Weights of a small GPT-style language model, trained from scratch on English Wikipedia.
Size: MLP 384 squared ReLU, vocabulary 3883.
Architecture: LayerNorm before each block, rotary positions, no biases in attention or MLP, untied embeddings.
Each number is 128 + 32 x the weight over its row's rms, rounded and kept within 0 to 255. Layers, rows and columns count from 0. Numbers have three digits each. The size before them is the row's rms in percent of the matrix's.

# layer 7 MLP down, 96x384, rms 0.101, rows 0-95, columns 320-383
096:115101130142122166082110152146119148095133068119098107102171130109105133143146103147161136135116116111130137146169139131120159108053091130143107167161124096176149193121151101104163160144186088
095:125125098106144155096114147123126198116124051148142173133077113160086081173131140143104173084118133121046158146125113160168093163157164135135152154076116124150138092143158157164144128109121168
094:163086099097149109150151157109164132062103133139091160158113115158111087174096156187112126109097151139113128121134094130080102149154184150071078125145177137139123128088091139146150127151083110
095:032124154101165127166076135158091106126104124084122086061123097103151096174131147113125131123086100127130109093125150159152143090089118077108093080124147161119111044148135116088099155156167141
104:098171139108141161171159062081115110182136166058131155102121107213162112055148124135104142118144100159122103057107169115158106094128142091143166140111117148113115100122121075089087103127103106
098:184184133125128137109107074119164153164152126145131168115162140128128176112150149107125151113095116127147155134148116156189129131195139163074115133184091114131163104129105116141203101177157115
095:096089156131093176099120109055176147104140111105099130155137139126117177103141177145143087127142152114130090177143091093137167137171134215089132171141189140135113156125130139090133153139134148
094:133153132149074153125145089076178111146153121164105037176136100087085123157147138108118127097111101140138142103160073124084171117140129093121102140105162118112136119117148111090120101116142127
103:150145179156086106105117114164142147127158114148130161144143136137116091176109087153138168097155169141117091121147147185128102111102168115103058144113187148085131131154102095164132133137195177
097:114149127135108150129133150030176139153172162098079132178153145114127163111051066144086103160082120138121141209153133091098133124163122180142086075103127120155125134146128128141168142081142143
098:188137102175134134101102130121171192122117162153173076130222145119103179134164139097168167094215153090096176095050139185117124071200206151163145064158177100088128080109116155045121157109140162
094:180158139130127090096121141104157188074048147154134149133100150136161145107104116157097068075167174115105151055192147113090081121143084137099153109108103117127161120171096153126147210108160177
091:130157114164148125092179131106156115164159152123089158105162114125178039117151134173137139139127162134109127123160204104156123141163066177175129173096165096097110142184122128129142176092114154
102:122090104114091171117171108108096122125078088114181139058103109124061129141132162130123129133072086116099172166103111130163121049164131080139148119133108148117148146132132185080156142134152087
099:087125151127097081087133153156121102111197141170159112094131110143140094123120149151173115042099100177143082093143137118161115129149129084119108172086077122167142135063092158148144091111089125
118:116072133112121126084123120174138097124136102089126165177082113065118162151176123095165160097174029118141097116141108144117130098210102156106138111119085155174131083139145132093182094105152187
100:138156136168154114158149134135151108147157159117118122138066146107097105176162075190115024176092160125069201112062096120134133117083091088144092076118112072138139157139156110132061105155158153
103:087164103116151138156140150181150118127101144187148105107138112087141093104124184088178040158155096115118105135105124139144153133134195176098161101169137095149150116120166163076100165099159141
095:086103109122117086127122109143138121179101109102150147157083121101140102147113151069044081097077127112190112154165090112151146124079096170058094153083139176140175150135118129079137182116082144
104:152187148163200162097099118114163178082174188140108083140071175147129087157094131125133116079141110120160089154090115156093086169122108095115113127143147122152142099082122143166111132102055144
099:182205117104134157141126111116146137151153110146162159138125150157075145162170128115115133123106142196152122066193119163138046067144089134148174060092081108145129198173138101145185143147154109
098:193132103131177087143111108029159166148099145149119141124145128126156127142146071149115112116093130152115136103101135152121110138158187191101173109176134111168098187138132063125134147127068124
108:151136135083107157156126115083063093121139136124111120117117095104146124193094135112182161150114146113137094112107067095170117174145086125104073079106131160123172132074190113083069101160112153
095:139128104115147073127108058104150096202163154134191172128174107152103102061122145108138105166126168139132162104106117113149101131163098088097190113103137112105135185117081175085134071147093101
096:144094118071141144098122152115131098078147137065178108079121139132124102088152147121154166088114154127128142136146156112126138133084131154114092159104143152110142152118109171108140079128101128
104:097126149090151164093060169096105129106094103152150122210134130114122127137131045141098162152109135083135119141119090065142071102152089166089077148115105133128163144162148156084100139167133133
102:179165113134121123164186157141160111175147156117175207138133089155117097153078187174082181143135174167103128139114166120163099128167136120117148128049182160123122152142130109122156162119105092
095:119098151150105119169179131184083120069162086163078107150134106120112183110080097125155142133135107112091137178128096188125124201116124161108137149134158169120120078135099126105115171095157113
141:141135109137070097127142076150074140138115107084116139134129123182135083098134098152126118183107124107076090127047092147080115132128106052138100181088130074126100112101045053115099129100110133
106:107096098131153054145102110125164153142130125123133076123148124146062146097128125096140150170186114195145114123098142112145147106185168132230206104114102064132149155156099149086115150100099123
094:085109147049099116186041092182121152107115131092093164119148081162145134177097101112101169104138161122101139088132084155108101127130118159152115156086120128032130159146132130157176101203143100
096:123117102104134111107165138188131087185114169147110113120137140065108125088186120174169152143120162110096087157141145091113071127150136160152138146096146107146113111138142150204146083135082088
098:181149136173081168050076147160115132184148085192105112117083110136108126190151198136081069120143132108167113114149127077100131128135098113076072138135172119136124136146153132119146161201096139
097:134098154154099115141075174075104149164077128086116142132107116151107136098163148152154110191145130127159175121125148123153132080012104138126092146112087125144170145151123149116036096169119164
093:109158113198149085091083142100069129099201096117159095135119130140125163128153050096113166172080136174185138145116109122107126151107111076126177136111122123134055096123101082116165134108156063
093:132129161161147115173162120153130097100103129214136141120080160116156125115070105145119093163136123122157093127167093149141108109129144141106129115123163162116119086104121096138158149160205099
103:109081161116113130151143149197127141098143090188164146145141095191120088177120145143141153153122100156149095187112080144108145172144159125122104071115143126154114136118145149136112132095134159
097:107152079117060133099146070074139211153131105159010154181116132117168163147161119117167138120164157136106104132158153123184133147075102125147110157121123099091166083114134085164183163079067093
090:136129161133151071129131123053123119104130098109118141127179137139099184142082108162050119106157179156164155151086151074119155158165172115136103109164126117092129175137152193155141089180130158
098:155109188185155195148050070070151099158183128101089095130134115135190117108115096068119141144120121141159109155157140129109141115131121152171161163134082135125119100153095078120134073181127124
115:178175182164083197126150129169107159067215148162144106154165120167106078129083145122112110118108214092130131133124113158128101138166158073145093153137101090113127144079055103128124202113120081
096:122147101139071150133148159141139138116151156116103092130134113109115179114127125116147151180064093155155119058144118118137170170167115146101137092127102159100120067121083106117165134109144100
092:060133085137226056115100116106123124165153112132131183115056142095158130147086141078149156145086101144156107041124112135160149057066171113134108108149086147091073114077127109074113131133147157
101:110155135092127195155163116143114075094117155074155059085143043187114127153163168122197157094141067140065123181128147092129097103155125114130118132100150122050088137135136118163099085101088171
100:119160160132131103191148076098163120129218159111102135091154120134109132083168084084159080127134107158130072159144136158144158106166104131161110131167176118161127124163065124125082119135143063
094:110144128138098147117117132107177073107142084060140164055119157087175139121087117092146082072102123130149143107101115145169127120129075151175048101105114156132075083151167128160139130109153129
096:138147140088139077122188107108108188105155163167201099128119144149172145096120110129132132162128109120097125113093130134116146103184150103135187171119103134133134120196154131216100092120120108
096:099077118105067132086106076133175152097133166159133136076132106130081136100107183124013175113145126090099095114140126115055164119132148084113112128118064134112176110043100118096094110077181123
094:142152140074119087118137099076102073105106131124134138085138145152114044097116105078191132132111134140148131073158161111146103177086134145113068062137106136121148150151159132063067130160164098
090:115136087143136121137115113168107126055059123122115176147094147121144073107095171122125089151064106143093069176083083080116163090108090195100125152214093127118098134079095118175100111123084118
104:097085148093163082105113136165102122113124116088132161108091141164110151179150235127169158125126133118101109155140104107149140129131138122154162071120126144118150090121105158129115077096107092
098:121104118162137093177134121063113161159148109121121107160090255093173175160158156141092146137131119143127082144165155179131191173124137141163170081162129120090177186176145158143166130113141145
100:125169152161149133110100137146145114164078126055139145154116090113166135082093160141156148117114125154163130102069119156153041152117153148140181159101170118118169129149140100171159099143180098
150:067117142137153150142059171111133082118064134133133116104122173140135190107116066129108141130106138183110162116181108130158126130096084137129087080173097154117180185134166187166119099101132166
099:129102173148068077143197148103103126099099120114186090095156108114240121111151149165130146139185091082114123134161155087132184133104131126156158187102140163105166110177085078129171189112138072
103:125185127123122174094089185100116143171129166108132123146103090201172166177090090113127116100137196149146088136118116185157163112026157130186108117136115112151148181115132183163181107083126119
102:174129103076147107130123168195153110126118119176123123174201118137087106121112152116138166078100148102102138101107197106118114066112123080105144087159128163113115113129163132143107144083113140
094:177124121133184080166095096158105076081111159117115117076112170146091131158088152090108127117122109137127142123100219159143091149025123134091132129115119109148054135108159113093120138171118100
097:087081143109153150146115113159123105175100135025104099131098171092054091076152113114137144087137073113114147116107164138087175130141114125145148175143180121086158150148160091149128109074131127
099:124135100127153126130158142166109157151144118130138171138149158106127156098077134148062123123148096156130157154167116177157097150128105132177057123114144106171075130067101150128163154111113111
104:122179097095117129117111129131126089145113133144073135117143141135016125106078178049140089121171092166130137176129141194165112093117156133178129187110130061166094178095129101174164163112093173
099:124138153141155107162135112139094110120172087101142117179096083118109111114147169112051097167109139136161152141158117103118139132122074127095147140167118183118122141083107116166129084124149132
098:124106112126113092106163132085090132171107100156138087161125137125196191150120076102139151158108151148142084138116102106124181158079076124076160106179110167129136119126106160121118112141191128
105:166119060137200130128099145150144133108164140175100151176133153060094124098132148080146084141147118063186148129112160124100080116192078120172162117159121146135088148095172139092105127162126126
103:052039142136072172134100156133113132072069126172094148144136151133185093145127146157183167112131097133179123109163089107141156128057112117113129107104127116060127156070154116132136110079110109
093:125189122083128195148124131116094101126104110115118133150167109120159083102100076124115054157129082096180126151068170192111086209159190149124157165145152111138160145080158118157140113124070159
092:152091153176078169121136162092069102111093120127160106115148142143139197141148123145109132138107134101141113098160140144118145092111158105083169087182116110186102119111114153095139141114141041
097:080130167144173112167151166142141135103171105148153143105078202116194113081103175107148140132142158110150131117161126129046081170109174116108140095131125091093134149077101117080182103161171058
097:106141070126163138097143171106119122154098118113190139115138084127151130087118108171130236156149165117123145086106111080072119098142159120228092073139053139190130150200113129127146093098110101
123:121147146165099133110128159073132121136146115112106108132146110157108106141119164170102086173092154090077102088111127101119108134107100125134095165159168051143089124133037165133164104126099159
088:119083143146124097119145148176155104174121140146124081103189153183136115158042113161107181127138148122155134156144155139080180141115181082139113094118136119132099132149071138156091036247089166
097:092089192153090131091097172156088127080094075184094092145153083156090121148154128103096119090070114138132125133108098171116111136124129124077168120155094117124116148136145105165126134095112134
092:087136148118137161114148148101180182098125142160130207138164173137087109147090103112150107154172135113141142106142179087123110116102185141105120157127178167121119053123130121112149129131150138
106:138123109081115175166139150148145152131087098124120186133159145097088105159151170087192094073133156152119148155108124166108088186080119088095182168086119165137157174164136141105094156134116133
099:163131147127118150096116091131111045132158109132140162088127127119105095134123078097101159082156151170086168121148142142166175166097147081131138126082068191117089107143136128165101107151139183
099:170184136189161106135184188138123074103166112111126134199143129124122188140176170108135075133074124126137123096136132055119148072187133171125149103129150129104176119102118151067122131132142178
108:136138134117123115143165135131127156138130108104123110089119187135093177125165135203175137142127100101138133142130110100144142143151128125125159116132164128177090102163099132116053173140163077
104:123085143125167099136193121099109182132145158163097104095125158130181182128153156141170118128118164054181112054098172138125134142030152168107182131171103151117104111170114136111097135160133130
092:110101130170111136193101115106129110101110172129089086133077136143190180116165116143072139154153139109105144163130088185089125073170108113124110112114167107055099113092103164156077153157150125
097:130122118154107144086164082138083116131085124172120159073113106144102082142112112106074049095091160118121172116133128185150082183146157182110136134073145118099107110125161143154077138158099188
097:099080109135130117118101129079139110155096136106111132132074106092129076149187104135200143105139128207112197151138168105150201069168097074085144142228146152175092117100110124120117153188150109
104:139075097130099146120106084193177122143179107158163154152155113102092125106164173172126153114140096108098158131138184134127156096151132132154118159117140172149113105123143125134139134119145124
111:159116173112098142129215160157173077049120109120143133092122111128150128151136139087081132107191165137149099079141102171119152105192141122068133190147127197150142136165144157093132138158174168
096:166119175084148107118149092181090117098169117105158099120175103104113107153113098121096168184133149094146143123114153137068120130049158099095115195158088117187128100155122138194201069142147170
097:143133091074114114097141134145148073155116153074138163131186112140126120135158108189157080129145108145123158112124125077127114140110178114146110120087141119112143172130181146157132158100132140
095:086147122105125119163126089149152156111110135155117097185136146103143137138085098091141110183115080181108095151048086116148095099121142081142167130128092122106111135137139116142138084100070100
095:170149093128125089105108104126117188115118162154107112161055130086122190164187144158128184076189091106135093171103088115098106116161132104098190099107090134152125134135162122125165176106146145
094:161084102095092151086180148111166149118160101117119139116157105149157115134187154218074134126142137111109115156163130067128097163191059094168127134112148109159121104169147144128100118120119117
122:137127125142177161165113157089083111162112158150100105200074179084154144141161087148146113111146129130105170188137118131130162132116108136145066117158128127127198139122117136138138110192150117
092:129105107116118115177137205156136148188103110164158142132182129123159118132176100135073095116169118136103113129144149101141112145131118144128166139109144106155100178188133164118103103114091168
093:113115128116142143090112157182080076154180165103156118128129125157179147132096137063120115156146169100142156148152099163112176096129126153095190138161132189152099114113152075144160087077118130
084:136176153136126116106099175134158120149097115165118133119127089124094143088135135100207132206216164125135182141107141141150109154100152170145096155104117099159158122140130116168081194161079125
093:115124108118210135178124102136102131165128134120112173121125103087065102079113114118084091128132069110123067084131124112148141179094068179187051129156116123079102102094159125141141137082166118
094:123120131127095155068123131205094146169113120065197130123146121065161137118117106186121124121165109082109149163147148088164151143152167149070126124123131120184184123129187089120121127141104206
102:151137138114146153160134111143104148121123167067172094146124130143135109089117057155099151084112129089192135114147123147093174146119122111137113147144095135131121113133134159170080171131124128
095:189103120124159077164120109098110178109133144090149169056106100121126126125161142132188145161133145123149122200154073099121094108187140135187181083134169135091083068078118114114170134118117108